Each number is 500 + 40 x the weight over the matrix's rms, rounded and kept within 0 to 999. Layers, rows and columns count from 0. Numbers have three digits each.

# layer 2 attention key, 256x224, rms 0.124, rows 120-233, columns 0-55
495512501444541451463547519520499546542526468420535485557497539606514455490502556493461442547521564498516491516543559445547561406496483526500528512463498476496503556510
520497454547494517512562526540439542480535483518503435542509565505529465457530568569435436518479479458535442452517520446551504469493447567480447506548548450482522545487
532532582539574434470498440521516552475448520514438482477501417556520483484432456549497588525516520445465504452556510552530476478551539442481427510481504535492498526523
551483537455551532521432471475457500487421504509453503520443496534498488413490442489502536557491526437480494466510494510549533499503524494492486557567450573550585540494
573499549449483489560482534462493541482482477584542480521547490467521541614505580398520541553498470540506498431451447511499452487487488561492429475490578507445504495435
535494412579523507462515514507433520505526466524454478490528499607456564505492539562480519492541571505553458465495473603484510507551514500500476464513504491476536537515
478495542433479474457488512542602503468543506621470506486521533460531453517501481595483518464548423496504584514532540556469508433464419490484505474574524545511520522486
448486397535505528489557525520485516498502446481548543558467455532491462388499519455535500486602458500625458539483432479550497464404537483582522473554522436532555426455
514467563436515492487468516521482549475501444520476464540541503485456526461530475473541499494539463470485476498542535552507457449509472556565488509505487534494492486486
452521533503476468579464459545511504472466510490475494430516501492518484583502512471539476473556460523527512524543507513484454494476534541466479523532519503482452456510
509486562527549504554476526499474565495514425479556493520537531507456526465571482481514483496554518528509506448508529499491478518439498509553512515495528522510535442516
489487522535520518535450529506498469507488549451518516462520461513519539539554495552538532507496464517499515505534528517472497513489561450444504485534491498505503452517
445492493463457451524540444515514496458513490556481484496512504411515459478423493503504494494581500494544483504520522550492434423523493569549535509554480507465498531514
515470455512472507574566490508472484502525547534522484497495456479524502559497523421518491495526470459502539504465430468494463533449497531462436448453485543451557514496
520525546468581493490478479459476536567538426496522480551471536523509462434484478427544448487486526530472444520462498483501530509443446573568539519484505528535509543494
511534473517564477550486497490470481478484472501524438446506491487508495500484485586529538485507484509567478473565507528515497493465486487508522556516520526528438491556
527553514572554520452525548517542507492579493417488531531537559493573486453507508442522454505431557545468471525490492446525552525533483389551541561440476474516457497432
593449598493484545499471524434519469530500439471514484494522516481527485477575437518431473495484505511480502492520496502478504527452435505575541473557489506506534514495
578393500552520527568445543454462414476485520522530482477520493466537523583532491549508524506533515453575471536540546519514543516488528456497549513492476442530504461524
526457449542489527559512529516535451484493518520487476488446488501491509505549517569382512533458464485486500503572505548479537523539537475471480487471526479469492547583
546532534477574476464512549427486524542598477431558517525470496489485505463500484537525534482470515576458419527457464475521509485513414516566548494429523508500514526506
495451451505502508515523494512508477526562449466535470404434480494532521472434477560449481509517472526526480497523517461470509498517566503471541526497519464540494522537
519511500469512537479486513540530579478464517492431532472526539546442465498473486508529439570493483547483525529508501447506508484554477549492501495546473513519462498487
528510565519542525503375586539496512507565479437491484464496563505524415511481521526480572488463497559520428499436486423518517504470393437583504536480502541480494493540
542407499522384568549425544448480464433472541519527485451515457445486505570502521483536522468555497431498495442542514500482574500419540459417423480513474493547510489480
511549464455487486537522539508496508547501484506502528534453526494456482414586486457529484447506433572457501497481456466490478532489419533495473577488494489479501576505
494452518513426509513392486479503539420480493544430515524501425428582469491537466575460535502534536497543566470541518554506430539564493463474519537559492493534481504522
544483473472485534493498481490464563579468510527519505516533506542480434537511520498490465542498477463437489485488452409465517422542491574520533494556568482483551528471
491426475594518501526436521584491574566524531510452510565534474523503542509534505491463499516468479549514446518401467497515538484499508497496500531511477525442527504589
495530511427532465545548500468518425476506569546397503531474500594452533468494459425515425552516435520492532552539488507515571531540544558501517455483430513489501558481
468509488563497537496508512517453470433469559521453529514413563481386504477578497400535463525613559428398520469472544601535481484463525638438520470534513527527493514461
508574504537511430513534487534522546668466497498540499442492417581529554478574599592514493586450465546462441540415462471472504433518420494542516532532546436467473483535
452449558467468562478559393567515660650460481495585494405572437502436558442451575508457522536496484513517493532467488434471559491573442468593395534446555466512439455500
552458502442532458469371521491548474484458523481374513529459460429484494525539470549527503560572469522479614391555444496515495509534506569517549453520481477579490560458
451426526477484510493429558453470478455449504533476455454513477423458468521513456526504484498527507535450512495459472489442485525483445546429606411615549566387508498527
487531518509556545436465500530491596576440519493470499433478560606483438450404491580499469498434435515454519466464466455488512470479502508560475536528523516465560528468
460496449492561559482440427539463416486455623437475481409495553537479539475458462481554507453432591457491536528498452463469508492467528536495476508528523563529490547442
495467493493479539458519424474584498460580553566504500476455533553476455479554433532540525500465438521451508509570528534577474557526532548473588497449495600458495493456
579504398465503537490524598544466405490461481487540509549554430446500474471579445462431482456552451491445426505529507572534512516471496398491529488409448518534510428565
512492527526495445443512431501564351321512480524453503557481511449550528469532458405497499505563449502542480489602576632465416562502514518438498512505425541514522413447
533418489489582501495542489411504492553553395462521566465519558510451409486584504407523521563567516575507476500533564543494503451534520466550582499483524471527570448537
502481629509462485513539638471502527423527427504420487496508554447502501519468440486489415509422523451459431522451460485514394480562485500506514535541489566549478595432
519512433465431538525461446491513534388490422502499507579463459426566524458544538452435585441573529494456489503532456535481437527466541342541491514477444476515545476490
465576539540522444532506516510485530515532559540527519530462510480593483493459481497508418536476512538515561479427537469532475534513507441537480572557544479477442483532
456506435441434544547470477500460385521415617473472493510482525483533602509463459509387478479542529480525458448499541494517531450486438532462570523507484463505451481564
499497492562497411483546466548510449413466431454459449595519494539551438506459501336523469537437530495559507539483444511449511531503494476565506506532481526415508472494
533543443532452511433629419591435414578491547458532515570534531389541493412465544402483516446415466553478426548534532463557524574506454558521485512469490375446597469480
509532526574458503456485500510571478484543506565522521440462492509500516477468431517586562522540478511484528448529532445563525563490588606489518537488412569445509446457
534462524505462518486439525492572528555463382476496491476512490458486553474556500515477449495529475574489522436451484485462507535556488533481487541545488491514537567523
460430496481516499454495456407578405475523497501441552542520518524425440441473477503504501462517476477473503474549515432557520447557523545530537531504521638492554572472
525506524479463559467484538445469569462502514516420457426476461479458485507505398465502524506527430598408522465458452507528489515470537549482497583578466528496613573505
543507549536548479475478467435517495485496534555526463513470458483413544484504469514486513483486555467476554502475520475495490492511480483509427514543488459496444516512
497469475473497485512480546521456505503441514454576522492518452443526568478500473512486485505432451429531546563517476536464621486444522482552537532523433504536585475525
477544451543548541453461508505524445500548556494514487564480600544391507458554490446507481506522548499520489587496519533511510508496529559413475515511531490526475466462
480481505528573552442465495482556424523467508458567514471534554494502489507531502356547506493582502465462512454462505475552394559524452562532450497460483532456565519516
472517407442497429578596486551560505516511404490434515548461489518549531571530480502479442549448518517557400553518509506411506514494518480407557521475532456550492431525
414539546541510550461486498462575586513521526554494545430482446454557518462464485576527575464485541469550489443527589557441469511496535518565480505510499486480523445514
481520499503538547434388459459496486453459521469589553541469508583545499570513471534488548507532495422574451459414465472493518527520386476499543522523525495547509527489
445494483565514466502517417527563474493574553513508539369540540525516521449473494459596498545593411499434528468550510514547492509482480588457509524547451582510551560397
484425511432510511523436466541473450431497453499479482525500556495483481512378475540464489517459528385460519504511457546498567549504495436516492526498454557511514506524
465506404502429566529419477467522370416473470539465497518560491503449509547581460460467512565604496512378415470476508487511539492501523482451604475486439481521517409429
523524544532507519465468480532489541496501497506525476454513544482514430495526511496518546446494518435523448446482492431501552565453375455534499551472510469442491496473
486551474519542531493551507571472565528484545421512471473513489513554461541582499579567523594444514464474499414508468465508469483494522473450492502545523478403495449503
515442503563496530515461597518462577527518504490516528436521524550474430499476563561504497577465492436559486514542545533490487482509479531493507449531492531551524454564
572538534404451491500442554461446466449453447493507499501558426428477511514477442496434507496465534507484456415554527526446474497425510486535494537474563534542404503488
510485539535545468464505573484432600498428540494409557518475534529485487401462486458537469522518525478479564433507549479499567548548498471507505507589493525528528558524
504531443520479499516537473457543475492522479535421512491468562529444562491451488556485478514465558451519521513471498588539519431459430531573483438489483529578480484397
496534512540530591473530470560513506471436484515533539500478520506449474455514528486455530547440537566514450530469487440445471494581458502470438510586443529534551497541
457522563648524481456557515541470537533526503396544493451568533496564520461493531521500492509514588545534475489539575452522567526538566453547497534454471486552510497525
548543478544514459560457504397559547458552450472540449543533569573533462449508419495465545554476480475433461566570539574437494572460440487512493480552484528451526509501
546520461442485506511586566489572470562556517441582574507509513489587561526507559414580501550523521493516532502501552521516491402484530419567480398434546423492462475459
516506682511373446552382456448573509437497488544425479503509537472573500520485452582564552525510555498440449455497498559536490516467484496461513468570450517510608482487
573487418514545481483524496437514493457592486485490477464520560489517511486536523465466478531537497514538493536475516523495479508448536522486526514497502539514481476541
525536514504518477498485504520574574502445532542544463485478506476479532511527484458519511493477483531497487479481530481490543488546505498452469510480526551503467552501
523538561443432511487475523539524501526443564481479503562466462490465445569476474495466531425534491484430485455529530458489448472522482482531513461495499512478538516520
505542512485495484493487468502473455527544499529486501538502486531518518502447479551456458455508451516516503514517504499493489539462478507531512532486430490499530490492
505446428473492575524457494463455473451573469500540501459539570478527575482537492484524514574483487516552531503517485496492533537510480491509496515517481462486493466485
481462478503503518490499515513491535488535546470479504486499452509486467452548513494496509560515500471507471513495568490538478430535549506486502495500507534512493485522
544497467496559527549488538493541515484534540488474509540531542539491517493504528490492529498499467469534539496524458514492474527474511499552475560471484489458516452485
433475497491590486533518511452471483483527445499524490444512534495467518443546545486481505564497518491514500493466554525524490464501534475499535536499488517523517449527
480508538491523552523477506454450542504480476509500522447573499426513570478494530535531539535532463492521435470489544522486475476500434515495543485483512518516553499504
511508523495558487464482453510548482509502504473467512506474426566476491505451455513499505390449449496484531462506489435475455535457453477487505486542537469523482483541
506461558518483468505527498477538457516520504477506548551472477506514514521444516494480462424491522523463559554461464493504510545506517492504504476483526501473484545480
520497489513424479544523486491496485510493514527543512563505508517513464537527467503523479538545511479501526503529457514519504518500473485530543473521459517508521472493
504493505517484478512523475558522496513508548488440538548500469508497472546459516509519501445435536461487470513464462438507505537490498497482464528479473500543490546489
473439540502468486487529476496475476488496528535455513532455501515470490530480502464481479458452514464446544461481468525516489495515541494500506475482459529496446507413
512516460498473474482519506512481496492555563503481521485488519555462479565507499490506491439501513511495511502484470517479492521458538516497484536495481489479453462487
541466482476524452553475528477510488437560428503505485451525499481513557522460495502534471550497486464476480528457519520500518485502510479470496530493511489498457487508
516503493497452454436516531516489506522467524512459504581465535513514488527458582457510469485573487521506507474473438484507513538505499504539496524582482477483510501476
533493479507453492469498500479465487465554486484497483435511511497449510481445540521498448531516509496480503431544531522480468477487477472495532492518485494473476444462
461507520499518492513529433496507517520477492500474495535500494504517512584497486531502545464496555475477546440478581555473483567497550526457497455508535558496481551436
515519525562507410529548472514444436514505503508539467517491436547461477482499449518460556527517431500494460533482487537555502474514460512442536518509473455535515483532
481490497468563452500556494511512505514491473535510492512484469434470526493511473503453524521465490462464482463495568574497501466521460497480518489512551529496463502484
506527452499559512478537482472478465513477501486522477500467513519490498475490488485458499524523468501530514506528499506561479475511455513507513523507505501520484493529
500527548515459495508477457539536474512474489479493436472505548447463585430431471509485528521457442543496457504523519466512487451469483539459474464576542449475526458430
479499582502444584478502475537523468551513444493483570481450464517473423531542501459473511503533477503439537504496401490509480560453459485466563541418497493479515419488
475553452495537501498493468525484451523474509451511523488437483473492521517457466521521530492478501460517482469531587495525573478493527485532527483489536522571470493555
440487480461474559426535543512515462507475461462449510518517497529600435537541524544557520501487625487504535469534448490459536578501542499517508501471503487466454489464
467525591485443499449560546553582527485501416509526524466496526499530531494510519527521523525492529482522479541504486501432493448469492518473520494484480487481537476517
526429494486515554485481546442513537489559525530554515466534509478493490528527539509515456497517477518468539510482475474445526432508404459486551472468513519509434538521
496483487511482501492521539522517510487561481536491498515517532503590448486484468547499452510515494508510493514489512519450508476544520548505501528418412474467484493486
477558539484520480488473380518525568551513458547534507567543489467488581467440511503456501511443492510518483478538572541480450440493437503531463496488477421508619470462
485475439491403460494517524466494484448477522493475449541504471526490512614456472563585480519504493456520529482539428499537508509484464492499493522490519551495527515456
456496520553512489518434516546477480561492446423549479469508520505457471487504465516462535527548448539469498493457499534486496551499453494522482446538453470511531523513
538507475506433539507494564437483470507556537472526472429497509593540418545573486362432479471515508569512496488493450524488473565510504491560504399498470495446522482497
514495535518572485528530438495560547444476495526518436486496489477497546442514440464478498523541401514543536507507513487485463553524536526450447484579496490541500486490
441550484570499469541448486482496402473614570529500494475453536511527534420533509443411389492429528551555534555541499483518432513522454469532495451430457450516600461536
502584529493532422486508474638536538528434468407377562616474431450468500656486539556555552489500554508506469490440523544479537492449534452519501566488486477478524509486
515451586547474494392438466482497526484505503478575491505450586555475521465415565624495450482456542564567509501505500397489521556545573527499455559408465485507461487503
460467550452504536509499403502600476504552484427502498455477402467540508535448501478491505454541542462469474455450554546528463463481464490537443548466510538495520529458
625519478512557398420540424422475518500466478451546416483515560518454566485444464519555509537527510462497464556542504477467542444481502439425537467543516465561517503470
514432491536531533446587507415411500437490528536464503471478508494486511492513494607533474559542504428507455470494444465474546556531481535548440513470515530560464493460
515515488522467566503506520458450519396531583466539494427501541450566471449533543381491569541468535509461482525500557517473596530497405455484514452478534456463514439507
513513551522419399531436430472461483522608521516478555496550460477602401418567507473498514462488420537520553545540445508511427586456475501532459575571487416492449406449